python train.py --d_model=448 --n_head=7 --norm_place="pre" --init_std_qkv=0.0289 --optimizer="soap_variant" --lr=0.00228 --beta2=0.99 --seq_len=2048 --train_tokens=1062000000 --steps=4052
Each number is 500 + 25 x the weight over its row's rms, rounded and kept within 0 to 999. Layers, rows and columns count from 0. Numbers have three digits each. The size before them is the row's rms in percent of the matrix's.

# v: layer 7 attention value, 448x448, rms 0.053, rows 329-359, columns 0-223
# o: layer 7 attention output (transposed), 448x448, rms 0.0502, rows 329-359, columns 0-223
v329 094:534474512482487471546490473563501532510497509527486510520503479509497480549464501527512497522474475502542501497481482513496535491486505527500507516494494485516533489495485520488476513467513520545507499500504467512478512501517480507543471525543457517495541474532517534495498512504448495506485476522533535518507495478488484512533510451511537485547475512460466507511483436466528463490485498436498497548521530483500490529454515518469489514522524499455529446492514463486492514512485465467483463482450490489492505501556489504483476528540503534528561513467511548502525501536510533518484497526502475458477544516498514527478488474545453511527521503528493514531491523532465484492487
o329 088:486473525522498508511497511509491513491506504498486505530526506543505470511514468512484472552514518524461490516454476475480515476498485475527563486518505508504490498495494446482514465481476534479506458478513515521502521533459506568554501511493533507464491470513464455562465482493475436489545520487486498485503526487493502481522477490526477517509499548487502517437499505511497525497466512438485522497474572511497541545490504507509537491556515495487483508451525488497514534525456486485531462535459507486490509509483535489519478468509468533530500484495495489480523501537422508486499476475460481489435466492499535508494500472557505510508492493498527500507515526552512512480467
v330 089:472482545487510463515507524539467469465508453506543525501515480473507493468475502476499514522538527512503501538473470502504508491468486510533527507504444482499476489521500499495499527520505546519507501467463508505494531482481513519518488514512492538547503472461609470503466505481501518475513500492507500482528474459527512474479474499523552469493504470529496542523536535517473493502538476518487535462505506527470499487500500439528497499535513522516470512490466486520522506479493486515490480532518517471566493495459491488473495525514467518480551542485468554519514470452482483515530501496500495561527521537501471495512509501508446550463495499492483511479465513498481550522539
o330 081:516499549459454477525505475499506489514478469482543526528482485498543514510517499517480480518482491452488506492481505505512522477527521484524532542499509472465499455488535506488506463521499558540477498517519452495543514521502482498498510501479496518494521523501537499507540497500509524533544520476502465547486511497528518498486474492501499497525516479519514495505503496474517473580542480477531501500531504525484541521567513487529494527510495485534521469532491478442486544511493505535515444481533497528514515542510502483493495479488483464468476530491457473487493433488473480493489518469508496523489501522558475520460512483495481483439471485475530532482496470518485557482494
v331 096:517505487486480534469471527520484492511460518536470538470538465487519544484513539491502508476488542488465539489557499513479544472497541516483476517529477511536484498498454547533502471508510472480535443496543484496487474490528476517456509531530474447473552482496477485491471468511504491480514485477495518510541528454463498514485478513502504533493498514543545528518478506518474526518478513492495518488500504538490473486489511493483468504476443546511484522546536489511495524528489528490495485520525486506473551510511538491545503503469548499485501501531501501505475521537512495492510479490490530556475481529496503502467497510502543481507550498522497492454521489484494486509517
o331 090:483492509540493506488483511473477535525468559531522520503540492482470489513509447485503491525502495492499534499484524504496509501519510469502481510529515496494541501499445463502479495487540476550508483524507507527509519445511499534504550504498488437477482436521488524509525495482476475471524518505480505540459511499476523489486473518477532518510523529486477494467452437503515527453443500507504490516523504489501428471502498500482481523468455494509493487521485506516455524530500510514472499477486500540474495512503537509487547553511527523490527466507507507496499449537505509547523458493488528535477503502496547473448494493500509519523489496503486476471548502494528502502501
v332 097:482515467474509520476567525495503489463494437473511490579549508523530498477476512496438473493510492513465521486456512509470500445522547465491505500493503504494522521534492513528481475503503532472473513510495491497516458514497518510458531528510487488513495496502508494527524502436460513526499521507484471526455491539482470547530504530535490465502501518503484479523531542498509521492507470505510473503507480518457482494471501469482505501558483507491522497514462533526473536490466485525507522554498507518505488487501556529478505469511460496513548522505438539520507491488522501443472484517509463487534527536498507522489533513547494531502495504480506513527500531480491531522512
o332 091:489495517502521559494523533512496477515507510476521463504489485500544486516546540503452501499523484484511494493500512484479498483505477497487520507513498494509515482512519479506526528505484492502483472520461518464509542516521487516494482487484498521463505563506464521538495484475528506500499482502490505508476491481490524547515506510465489500498507530498482511526522524490492547489519518518496494486508463493501558542490514475489532509463493495483472517474518517513523517478468490516487505498453533501475449463553529503520505472462525552492534551470493503488491465486537501468486481502508524519516510503506483522565513517471544477511528520478487493498525469496506431508525
v333 096:511490502517495492508538476535510487497524472552488473469548513476512474511484470448482509480522523491484507514512484513521532487525487516483535508513538499514493479486541485541497504507539491500519514456496468507533475521488535524486483522486510532487463473479499497502516462510569498508549526465513495452476472504495488502542512449452551487537492464496501517464512490469528540509469489504485479517555508522505505455545487515487500468483549508497511471484503455517492509463512504479489496524538472421554506529481538449483540528508486523478477497468490508496521472477516485505487504511484461527515533482488481478482494505488508463530465482509515484553507500504505517502506
o333 089:494434504516513513448524503487446515505501550489523517483534489493546433468533462487477510468477564493489516496510509490503511466465526498498539476450487523472493482485536532522525495526540482540562514505499505473529465519504486493500538474505474552470507513493510470518516465484490498529545541475494465474525510503507559486441495523485530484508515511506516492517497510530478514539480516522445521481513486534538478482503496520494493475529480496503479495455497508481497482526508476459487470529473457448453546527463508481527522477520507478468492479497521473511499508446547480503550492497542509509523516500454451472484474513510465490518527490480480521515533493479510514514470
v334 108:480517484528502531465491515511540495534477497489487495503472508500533480542526490520481512517489494493543492500518490510487545501462461492483485478510474536491534527479531498534513513499510497491479494471547525469518484431477528474478563483486515506544447477485508508497511507454430515501531466553439511480462499455523478515491504497533513523566487474493484487498456519461527501492526530505508474470530511518482505499474517498511499459486499475500514525475516518536508504511488483503503561486515479459484482508497487504443486497466473518496479496502561519484532445554504512511517474519504543493500491502453509480516502556518515524497513502486482487513500495473474512520482
o334 101:502507465523483502530485479527534466514471496504488490518502449491475521509511523528523523498547471513501508536520481517510512539496528445476474501496515500505512499511481486543482514483522544474485519467469491489527489511508472498468538478474486544495514481483488517469527498509522484477521516489519533482490532503529449509472546466482544475513486514533498483528474526508520505509513532471484500519498540479508468499476509534492476495439526471520506516528435511507486506494506499512466487498495475510502502432526502531462528475507498494477460492487525482484504421522519507504489461488477451513515502522477492490518504538499498514525566533513498505508526511500473513553518
v335 093:492488526499481450495460499476495481495488511515498483486490524495504506465461541477463474569499521488564500531494478507515472449459485497490558467432481471508466451506516493487520536516526482495509487485479530489499510488488469499457491538475507496526488484478531510527528507518510526512464534537485478525486509457501513482505481462469505491528517502458462484495497478434487521429512512513535505486481481512517459501498528472481488531471517477544525519490523545551496519487503506506548484489522461472471486470522494471484481503480505535492506477512485498488524451495516498543522501496499502482499495497478496487490507512461500526491510486563509487469473495504462510549508
o335 087:504471496476510472503510536506495465474450540516505533455526482471517486503508510474535510483529500490509496489464437498537524499547477522474493471481508475509461490501480485529511533495485448524489502476478489528520494471516521543501518483536525495491512532484483520536508499485520503487479520513494562472564515486500498502531540503464451473500482495510490505540451546545510486525487483498502511483470507531480482537531549463482524534497525515501494500479466495517518510477508533474445519512501438503490513509514455477479481512525495480502522474486547494486532480483519474431498476499485488515526476564473467506489523478498498488546490495496526489504473488467536542507458
v336 100:556509506550512475487509503521505520498508517510514505498442470503513482485568503487508491532479494467489499492514525471499495482464493468481493482516467489473537477494508521506526483530493509514503505479442562466492511465497520471450485519504486509496482518534508477486459532497537531550521483536502514506489472493484504455435476523486465488536489492512486483478498512511554545485499499500537478542487538488514508551464536496512485505587516481524518495472549478504507511469475531486479533461501469481519501501531440477496474479490492517513468490472490469464487512522500500488497515469505495464500504514482483490484483516524490508499501521480530501513508497551519499514544
o336 094:537522487520482508521493517524539482459553525523463476534484529507520536433519514485476523488544510528501530506529458532526485517445497454489476480504498476504555482504500446483491496477532508520482552487518528482501488528508525498487481486477486528498465490490497505492488449485450527499463514495495462513475496514515547494532491475470523488516496507514493487473454483514502522532498567485496528544533503527521489499497540521527474493526508468517525522467517495528485507458497520520474502510491523462454469497486489508536562482486466505507476538501474497524504537510499522481492517496499474485514481492523466477518495526499493481475533467480510538493502461493525485483486
v337 106:481459541486495498515466491525531504485448500513513499495462524445515471522433474470522493465540476546506472508486462449509498486472472487498504493455518539503503472522489525506474512466472507522512446508472518508521511481528540514483479485503494530485489498535483549482513475503478498529475539480481508513516497512504512502494498500492472458526527479488525476481447484477454489509475493508523470512513517486508505538486481502520564516488531488519486498477509506500438477462498493507507530504496480505525498506527486468507485490482505485520451573504497506444482493511491531506469509506493387474478538520497470486485541505469497504499532498482511469472482517488482527514497
o337 096:472477544489456510478495476504526470463480518489472517466471504472504496499458463507469498498526516525512517457486486528472490462476496502513484530499474525509495453525548503534511506488460535502518478524485530490479463476508537528540511479477463494504503482480506528481533498518527492519503502503512496515472500464501518506485481518487508524503455507512486511483460495495540496511476519450515499529478533522517535500467509500495522514532525522527520475516499546476496494481486529543467483490512435499501472500511488497526503470502501539570498499523496545463480539501474530473514489502508447506465493487526445490475492521459475511498468503538529490457500461492478495520452
v338 093:513512477513475526485478465508518525508506486503479515505470494487516504505517505476448495463520546490487492476524469493478514463490471517516524519513550504494500469474489516502495438511524512501527500474537482485518476505525550476492483491450472503454498506496504500560460466457445477486508509486513470449511505457518503510547468498525519504507511486498503530490485559473499495515507477471506525500509481518503466493485489491479499473467503513496524479513485476479485507489546522509474520501539479508546555520476577447493567479471520489481477511527503458490552495467528468495478471494487476524502462494513473461519493524502502509472526519485506501508533487529492534523505
o338 084:496464520500465525461491488486526499537526517537484433520477495511494506478488491456458517472581475492470518489533501544501483503471494510474480490480485464505542497450511551515503491528483486450519515543502463512509482524547525511481509519512498534512509525498496493499485501491485512495543459521454474515513492458507536520484478468530535479524478453503478497518549505520487476496484490526541465494472504496490493455514496518489468478480501456520529525504503497502520501493551499494513481493508476471471541491551526501542575539503525533468520535475493478497499483483488501465503475475520506548485507509554477484483541516542487469487500487489482469516475486557491488562498
v339 097:471461503524499493455455525506505514489487476489455486499496467510460488511485516543522483461489508489515533461520538513462516535522467518484451496541485517527508523509512488478548527539480463496520485502512512540520520520487469487498479510466533525500493525521498498527501444497502445497515496506482498484514518481522470503505460497544467541465480514508527529506494493507513531489501489514478498543483500485514511508516528493464522550463499496519540491534518510505510491508499505485473465472515484462529462491482512475498501507528520492525497482515512515490462506503462486493470520487469516508500545480492520561498500495511534505554501494495493535533506486558473470527517
o339 093:468443528485551446501514485478514487531514448485436532502492486511526519544542492514505495489520512493525528522507524504516473495498537535522477487522503497471521505479496510537534505508485471510467491506516540503516537483498481503534490452473496453507521496508496489476454467495508525479469482449512516514491530511529490520524487559511496433502540538501496486513537474477505521486502489502472474508495533513490504522508559508510497518514464507525499529486498514492509459479486493476511509473489515510512531503472471522506537464523511504558525478499520495496513479503487489490477489504487549534523512500505547495503520472495502484513531473498506508533496485466494449511471
v340 092:483501501465521487459492503536506526519484480504521473507495513464516547540492510477499538512468502492560490489517502535495484523543478452481451498523499468512486483497512528486480490500475432501482488486466522479498529526499519440506461476458503492500497523481495504502509511474509529487505499538464558476524523503492499518508465454515528479464515493514540537525520535479494490489452488504522497464507472478522520504505483506490563503515534486507476495521502441524485507481523448485489564494490483508495466501484512511470533498524467504462505495468472505520483510504487494487503487513463479500528503500513474506501490477504484513465521510508484500496509492477470519452525
o340 084:500455520513526494467486540511512546515506494476553467529484510511533562519528549485509499553483469495509526501528502476527535549523458469511516524501481489501485523518552486505509559520477464526488478483480505504510499478503525512514519504527450506510499491524493503505522479485468476500486528501426512502492467520483498491507485529499464491452460494482484492538503460476473502510491524531470530478473480544524498501496469473539547456493520481513509471472474477481495520489522513489489502464489503436510485499517459541526498475515496493525517519511503516527450520500487492519560478510484461520534477523531525545478524536495481482482509473502507520484448457449482513448469
v341 099:515468498506487506496482530515513479520512476566510440499523554474469506429499526493454498524478503532492531509485503530494473468485463500458505497466517488536483524455499526498515517484458493510534476526490502484521533442479503514511474501472505481542501468506516479500530520498480486498469520528520493484497490459498512506543559476512498498535509500474499479466477503541522508517471502501492482498496488473533522477491523460494525544517490549494451520469471522521490508496498501521499511522517511523544511542541492479510472490471483509490480479526476476482503515522512479500437496500516527535510493507490506468495509548527512493479483525519496524497491488505469510534482
o341 090:492509536462483524483508516522536520476481492564497464507501525493457464454503478491478443539510460489503482509484508495538487493490495472488482524470443519528511467456547513508496528506478464518453490497512455483523510491492525532475483470499447523507475489482495537496488477489492502511479501523526537500466539473444494519541504473476490486491493513460511467489513515524512502509493510503532466476523494515535516484508505504472477499494519549520459523477472510489494487496477552457431487464544489526508513438498509510484492535491507519466478490494500534500506491544478474512512491488527507469465472543507508501504508515542498507498520462528447490530498485506518523512514
v342 090:486528454510509504488499527500508517447492487490502499487528543457480498482515454541490473481497489509478501528443533470536526470468521474513502467533568447486516492538483512503508479487500450500495497475520502499477467494519550505455521513463483520444499476550551475486488498443485481508495502471482488535510485498511523536549498512478474504525447477529525509512506520506518502558496495493506540524504509524444522546564515475505475487493480494531483502464511486497509480521495493518519516524490542532483512445517504504480508454518502478509509467494492539466490469491524521493478524510524496469520531512473489449527514533541519505512545506483488534515485524473486516574487
o342 086:492532499492501507511505483503504493445471505525460531484528492447534519497510468532511494520555512512539473513513499461474508497507473498462550496522507498459515482488481497478528531495542492513508496520523511516492499498507514481536528516555513507488492481504521472464469482487502478518490530468507460478484476487499556517512512502478475535504521496475476523490430514482472508527515499516500548517505528467529489483489515517480473461492517501469524496511448488488473472494549472541498528504454494523530523523544520489503532483504502504537486515535472534456489484539532543480499459538502525468478491503523489520522531496522494502475454522482524516494522481490498477564492
v343 091:534517527549504510499476503473509485454487491492508497485456542503526502464511537469468516539464524493508531445516502507533482468470521513514508478522500518514517467552535484480547486490505549535500482518504510516518519513498492507488445509485496514481564530481526516519502502502508481508482510528511500457511456532500486499470503516502521491564494517513463529551567508512548497501482491524518509483465522520488521492493525500511461524497458529488522476509493504473537472485506523522537504508449465512513510495499516525499479475487498491485535481521538487476491528455503506480476493499516552544508489513500485494566511499506474464526462534504511501517549519475473546482521
o343 089:496463505446459453491509521486471507513527521489539523502486522452506509522427525485487518542523455518505495480539471512473510523470529460496513511532478523539482484475505466498480527523469506508456520499451500471550492516499504521519486463452514500491501541494520489504512484501470516519483540495507514482496475486464518503528528504527488514532503520556490473493523478521530467518535492476467523516480480517516478542491510576515471470494484523487485497537507549468499477516478508522525456474435469490458517521468532519464544494458491500495497559534563437532477482487520501495505488495562547514479479495524476519544489477530540451499508538511519526494521494499508514539479
v344 097:509488505490497496516494481493516460516520566540484532518463536476457529442494505488511527504539508548491506519531460498479445498472496486535493520490465514464471457487519539527519496516456534516506504514534463501501494490503493531484498481512543501505467538471486549510492513511518478494527512507513495510520508511504497498452463528536495477518507502505555514529519485497497530512488521510505502536461527519501515476493536516500481556416490536521536517514498518501527449465527491488473524495493496531475506520499524441572468538501530457485488498487508526489536481530458504504493499463549531530508497533517501499528498507482496496483462493512534480474534461506506542472500
o344 087:526490543502505469479498493485519515555522487478510494528476549502506518504452496468531516498494527488534494471510471481470536523450472557506463481503492486502476496507527525521491496485480463519459531485515444441487481438495470493464494527510500480477498425538531511492510491488521448530508507484511494496499496495475499530528522484479502516521464486490500500482528522516520530548498493495497519494524517521506477510500521493505535528480500470466498521564483532493516471522505552538478513499528529502477499532535524469507417524448511504494512522496496518488532460510532485510464460457539571517536499501522529500498469486464508509498475493529499489509503523537521552495506
v345 100:515549495515530527531501539479477501509494500490507515448491468499500525539536528476521488483491474495518511500496496396492515541471529522500484498536483527505488516495471500494523462546525497552491504482497506509504513506538489522499536501571479524463516530497506501489515490498525460521518489497493521488493512469518500537486456488484445524487475516530496427456504477484550516538512506487533469504488528471505481527477502513489488530508514524520517466484507497466493513515459479491478521505482499503482529486484511501507504495459512553499490506483506472526473524495470509534548525478494449508493506452496461459492477518535471478487529536490467509537495491497528443486524
o345 094:490482448485497545501496511469491493469500462504465451521490490482501514462471475485577493477491501525539470488484545511467470516518540513483505492524528534527514555486493446461504496502515509490485535498517523519474512535514492520499528499594497502508464497487457485483523513516531479475494505486501489509506495460516530518517522459530480494488479522514492491449473486492521502503479486527498512453521514486515490551507485484489532537470517498497489496512485492471501504508522545480495499521501531531487493500436432527538493504472502530518490528493513487552464517488477544474530533498485492520489482483487492488529497509560524547481462490466520535499535508498505501470515
v346 092:498509514536476474485449500460506463489526503472495518494429502479502527495487481468485525495442520510452494531553486519535514516479524509547516488483531488494497496474490525510476442520518521483489487560529484476479483511506518474512519553491504479497474508495491493503454528488517513472493521487523513504483516521477527468552526520491518461512496531500451476462526578475490493523499526498504495483489483527461516529505465522538480466513492516522535517516485455495521479523479451504488535474486496477482510492516495521491518517520471496458473485495515441488529500479492522509499485477506532530501461516509524474481455472458512491467502516493511518452526507516460500529529
o346 088:523556515534476531476482520489510515488517534495491518522526494503513497517444475515484495495505474527499476496543465511509462504515543504491505453493514501506487531536460467541509465514508446439499515451489510495466544495507508533487470499549524513484454471547492487542453501532493496525488482503492507514524499487506520518468497492515489478491491498473497483474478506537458510507490500499478504481474461517507485475511479511509515476493485527527452477511477523466468542509525448492481567534516453494527514507525539505507438506505476479490524494516524494509494518517527492485471479458521497532482482502528515490460479480508509510484488509480476502472535522524486497476525
v347 099:536492544476455504470488536502480474506479468483480485509499514479534476513457494485505485501532479536495511490517489518489459526504526520475435486466484510498515519482469532513456482459485485466499484499542530496505546444485478512511497487465494497499514503497543514528489513457508490538535497536503517539489473507485487514464517537529521457493542476474523476545474493496483440535535491551473458467499495519493520472466489495493486501422459517508484493511528480525494476534480502493485522504507464514474476537482530495470474497490494495500508487505530475544523482517489508532466479453513482524476550552526473475498500539445525523487477537487491543447501515505503541499533
o347 092:503513503483492487520523486488523477506476509492521497488496490482468486485423496525534481468576445516502500497543487477516454520540496503474458464497493493508553471496448475511557486489565437471484461514480515496507503490508498502512508539483490509485480530501513520539550497472498502521530476522479466550497515467483439533499498539509512521483535552494495493532536516500484493475437527493521470508505536477525486497541503508518501510476485503484488519516492448518514472507479523509465489556558465473492468496560498507478491494489512488544478457506491489525527516506487479479511534464522502540534517493541514544496446477480532480463505488502456498489501504460461495492470
v348 099:482492457479519460529504520529510436496549506445540455512524555476505497465498478478522473521496496559481508545491472490511461492518498494513562475544470505508469514497524508471510533489540488515499480485508536490473501479478493530523500488515511501512516464493503479482508498482498494510455526503500499479475468490542461518481507521454486489498519516480445474513504547483486510504486489551499533462549518537460487528484534466498456497495488518493463498485508498554492502508525511509545513513508473535533499504452515512497495572501517455522455480527505505485516511453518525527538474492494486500459477511513489484489505525518464505468503488512527528513501499505528554532491
o348 092:499526496464494490527500514460537496487532546513505429447494477492484514462488515497521488523505505526535492497534512462522507517516467506505523511517463520471470476490489448507505545558482512506508470511502522449518519492532502511503474452544485554505497497477527487459499460518544479500469502514545502500524475528502467478503473491477472478524502489492514505547502485501513508470491484525448540492514517481490489507484468519540521503494510454506462515550551476527514490499485481531514529508467487509500517513508454464518503479514497505506541477542501499516502496475511526504526539513566499518505483539465438560509520527493447490493513499448512454519493506546488528537499
v349 108:487490521451514480511521507502482515476488472516522489506509559516496522509485519520516501499511487515504505508511502507471488491507451506469500506536445493530477522515526494464529546511470496499497467470518465498531522498524492497538540485458570475506497475551480507545514480513488506492480487509486526452510444493497514530529516509506486509522500498499497536493497468543491533553463463451526530502520491452485474451494489461475486527513484517547500480537498506509506459479508492523501470531465534494532468510530490524518490499508520549518470515476537494486503469520496469487468493503452528524540535530483517494505534527496487504515500489492498472515503466489476541479492
o349 102:466513536498522500472466495485486458477554550512526485508502448486486509531483490471487467531478472535511497518485470497499501536456505491488524500505473516484441503463491514518522533546486549510409453503500501482526480488527522505490503499515500497487506470517516512504512469516476502497494499519524504512495516481514474457477505516489520467491506538478492530526482482470524531483491498505526504500533500469472508476485463507526494523486524497514512510487501482495468472528527477515570496494474542472509488509469491530472519516496559499547482533507517505450506506509531530517448506475501511476491493525469461520508550481485495517481469519488466466485524461515506527502498
v350 094:504487487522492505506526508475510519486521549518477490481445482480449453508513514493556490449503525492492514506483482495472481534507524500514510487475524513485500527499507484511504483475492532505493456545466476502486510502504474479475489568512483528541468495503513484506519507509512472480480492463517546482539534519499523492498476513505462448515499472525517493498473502433501452467510514501519510515462530503473522519491446510500506532496519523493475473510470486514559488519471502476535506468487564423458517491492490504459517507491452458514500514477510472523461473531492497498550498513463490513500491513517507519485456512492506514497486535515469512490519487501478515510495
o350 089:529472500469522533455533481535502464464513477477484482520463518525503479500482541520506508448489527538476446467474523481536508470496526513474509497530482479508428522491515489523495458442521514527505459562490516505440487527510494533468540539525524570503500504526480507497507483530453571495515499522486515524482508478475520474502498481515492503452497506479489452470471507481505500522491510472511524467494495488476496478492488477480515469492475512470508528557496512491506505504515464510505497497514527468495525458520503483509511503506498471522516528509497456486481477475484509518511521483519537547466548484548509488453493512483515521517520500503530492483503521454517553469470
v351 102:468460494539489510481479492516500508511514503480476533498511461504486494530499466447527477526512481493542508521495465512491535487491477478505490530448479511509526529508492472490484501484484480463505499513511540491495512490508509514501518505467504516547513496521516488481504512476485491514482461520498482516448513489490524514472520523479494490545521473502523475503467487459483485447533496506528475475476531500485516474511482495482502472509466462470499505520488479504516534527459526542571477473520513473475453494516505549457489481493453486525498503522488549518507470511525484526514520462507537460501530509492520503481505529474470553524482538480495497471528559550415455454488
o351 090:519508484546479479523491455536529548467514477515507510488523477495501481504532537462511524490478487489459484461509504528473497491525515506472544492494515518494526507501425477510466440494494502513508489536522488509498509493502501520504515485457506508527521518506514525540431465512502529535517478480499511511529512524540478459485485515480538501528527484510526519499510497439515503430492476456501505506512506482499518468510552476515534504491511471492504496508471511465483498497478468532472512524462482490471432437528483508466490519509499528481440505498517511508506491557487524508498486513483508492490467510540502486488480497548473469499553515503502501476497514528533542471494
v352 094:484518497500481551474508506461471499503508503532527459519477477511477452508515496543481422478490495465508538504490506491482502519486549475475513474467557457480557511509494514533498521473483483504466527518531482516497511521474511519512484502515504495503533541507509476507510472455495482485532508527497490529478482499528471473507521504504561498508471521490517494515539515514457480510513551506455468463517441539520536474488540502510467480455472529501537516468492492439509494554492498511517533408477505504509463489507474485512507507512479450511503465513527489524505491509483524503543562511514520521474548496470489483493520516515515524512485517493494477503497458516510488499517
o352 086:498497515455478503516484469476504514466539482475451481532507471442515467520498514560474475473487512509512540492534461436489492465521490526484524528471530535480542481481494469489513500449497440506467505474508488509527536542481517497481490499452504498497518564528473503520499539476510482503495517522513519515470458540493447525452541514503508466527477462491525472468499484508482491544523518490476470485518522546507524499482486544506534467445476492486540495538486456534519487493471514539456501493469553516507495481507464522515464483478463510465476470460521513486526508478468493501511524502498535505493529521463540493485479491492487512519514513475549526515517481504522494505488
v353 100:520532512503540502518508492502502527459489497496479536495467491545486522489515491512510519510486471479475484559458530486453525504471511511544526520492484508513455489491514491547483483467486568486481499507498495506477471529507487508501506475514465490521509514536502504495492470490529446543550493499473489510496499530474503479521478520504451483486484492498487510493518453462516497490491485497495482534503482508502526501539466458511497515479490492477515533532517480498449424496469468474515499477494483525430521506521483519517518474455529509475502535474470547453464532479475512508514512508517476498422456476511489538536458491444512502485537491498505503499522555487539517490522
o353 089:496540501504521511499498524498441486469501491523432458509497501499489533504490520508491497492515528518490490552482513513426529477474495536529537499484472533485492502461513558540490498475521511472510444512500530508462508455516485486515526484466486508502471531521510462512543528513501506463506598498479485514487496472480517493501462517487456516480532484512514520558516522520529531540507459507518504564548487510479482463509488521479526518540522462457506517501476494467520482523509515510480544504505497528507471462551518493523479516499475514462497530477507465501512527506480482498516500504551477537467494485517499512465465511515540453486526514471493493495527515515465485473517
v354 096:484489449549527465509506493482507550484469504471499486478470478510511493467494520497468494514529537490498493493503474507475471448496458491466514521516502484549481496511512522477516499506511528477520458507467563520506543519492494537531514486482493479494481465501481508521525469514473516541485494510506488489514492502511520507451508472504473490516516493500443515514443457487499511453509477545529526514504527465468432525483529505502476484479482500485554500458476506472563522519504503484486462506498441497504463542541539493494527466509510533532494516510509506456513487464503521511520481521495494473509474521548520482524519469506494491524518485481519434472516556495476474528492
o354 090:523520489523479496558453478508493529473480549521478497465500496520539517508519500498468509512498481576511490541522479531496484475530446507473482466480494519485478449495524487541486476502459518496474496462505544514543493521520499483511492512490491453464532506465524499503488497496493481478486523537489489529558457542463522480497539514484528499529516523508493529539516479462530510521459515503474518528496479490498504512519552512486504476520537494481508466549463464528528455489541465472519520476480470508489472486478534512473541475495491501549512493500513520526474490492523508492535491502505498522539497481538511471506500479481503490504511460513545480469539511508521536593510
v355 095:515475456521512503536506523476460465514500525477501470513447496467501497531537527503461499486517512508527542501514504473454470512479500496498493514497501525502502509468479517531460506492461512511475475518481547509520486518463483532519542492567457514502528498509517504459485505469483505508495515506506469508471474495526515491480503519491520511448538485502563479532532494510474522499445510488519503521459525505531511500527516522479473503490418533513486494541494495515471473447525501503504524515508510539484477491508507551519532484465565512514515496554491498478506538503465504502474496480486440508485462523530494507500557535484493517468523516492471469462520516511511512489484
o355 085:472487515517499559478471553497526451513488531482529517540483535464456471501505537463513491522464516480522528532481510493516539516487492537463494547511515533500501524484489476530486488506462489503453479492489487469477509496487463498491501483515450545514495536502518508469540536507488501482479476512530496506498503488522491506474525507542516477510521492503538477543479547506468499470486499512503508501497496479537523497538553496486517498469477488498492501544479478524446467493525520502479500469533462515537459506481504526491524467496531513511535537493482499481549510500486473475503508502497469472466506517536515484537448501459477474469534506498471493467508501493522497505459
v356 097:485493506531505518542492521533485505506432521496501550473481500520477518495535514529495491495514497483527477489501539440526557469476473496500509537519507529463496510533466540465494462477483524535542472471487519533480558497534537488482483452494514501521508552530524472487472517498528497519501485493437460478525519481519493550523464475542462479455505454495537514524476532494479491525500456528474492507518464471535534491480511458500569497530523487502488481481503497497482482465496513515509550475456508547491563487463497471517507470505516502499480514502471476467508526490499522511482500515493478482493491477503484499495472498522529491472529454483462490494474495496520503503537
o356 088:469504508470462512561485502464498428427468488475508507494497532532442538500487466492513481474520464485458515485501503495471508453473501537520519532483469461470515523506503489489487506462490510511483495484517504486461489490442557476509531487497528484480514527522516524483489556473483468532470495533530494496483511524564517504542484502504476541464479480480503517474477487480566456525476487539522487509549467471474475502491440448491531499480481474465486494486508487508520511516509497496517531498517464485499542480446464510476516510535466526499472526498502506496513540531470492555500501470515475524483504521539493516504519503541498479471513521498493482519516492465463481513535
v357 103:483497533536475491462493481438501517529455516510478452436494482526483490499487533478502514447481520522470540489513458520521477525523481541498520477525484483530492507486499492490501505506499447489501458529509466512515495505530479484493490491478535485505510476501485518505503479512490528477491490493530496505533505477514492520530475516546509543501534526495507532484457533506503492573525521483506526469497501477536492465476521484518479493523512536517488512503491478456525497543550529505472511535509515539505503468474483481484506510494459491512514460482536484543499475499501522485484539512469552544548523524477510495487519517553526501478493509466466537503452458471477482488475
o357 097:474499530508522506495455479511476521478492505478488492484497455470521498487525461499515474533519503522526543529471522498528464514480503503523493498508492523531505475451512516472485476519528435505537475508495457521463487519484479525493464527457502443482478453488475513484518482534462521523488453500519498548498512503551489517487559478525505498460484504514489519487449478530509485490482501490516522487536546469513451506495523510467487481496473451500518493498484498480489479502505508529492465462510519479502486506457471491518501439525516502556532522495489522495475487484478484501497511507453552523492491522478506524458542504466521520534476449514562488464524504469494517493534
v358 100:503528522483519480491574487481476514504571497495513527494506517476522502521506497497502521540535478513485493514455475494461468500483532479499550427510464492541492497542498483478480558494478520522522483450516488492472507505494499510527508506522527512507493448469531520463539501529521502544472526517515502490489471528527494499465481517480531460518520503506517484490531470513546489467519490517516517495495506541530492518524518517523521499512538509468499481506470548480549499533474521527532473519471493471458452506499523480514459510474526501490547539478495513503520486454524506522505527511547485456528489497514511490496554510506487477502461472496476525483515504464537492486493
o358 088:571505464538503488482482475513533475533529525516503506442509520517499504495491498493507489533484520501512452495458489497462506443473493494521493476517486497498473492497481486522510479525501495528495521548488486515524543529501516509509506524501501511530513511527488526498469511502469533498471535465497461508527514522485497492491518516520490478515472471521478450499513485556509496503465469510511521510512516524523494551531497535504479467476549511468489484487503505519533486498477529493547470489510513492492463551533503468468519484468486514473431519513508467545480475498536501539467518520465470453465533534484515495502486489470483509456458501513478460506511498484520485524496
v359 101:527457521503472502543484512494480482459501482507492486525484547499562484501470468459477513544527502544490500450503476465518514543520542493496499505470501521535454493505457485518500452502491468495492486509493505486465500500508500526473497543485504494525498482513514508502548525475514492499493521478528540562544496470490451507487489532533507504492515503510486475523456534479474500472513494525510453536515502522514547537520494470530516507487502491494557503493560491509480509507500501460548463491429492473490540492450498461473468508511488519529537498492530459483510482495425489551506478512528471508483528451480495503462529493476527489526505504494476525508505471506493513497520
o359 094:504487466481504489568521478482522444444500489503447396470544513530519489505492454505505471518522489552521527480463472495545498506494497467440500495502534505510464494479490455457511492549457485510475526483478477500498497499526479519528533483544520491495500515522475488527550476512510503512501485503510492544523525497513485471482479524472456507488502540493478502518489500503526519543487508498506472472479506464515483501506463493501472499530474505478519475493499549510455483496454505499494500489472498485486537487513485503521537485493514533533555472521539477518504547486489453516509481489523445495509523566509509499531490507459483534494531494520475533539497515476501491457495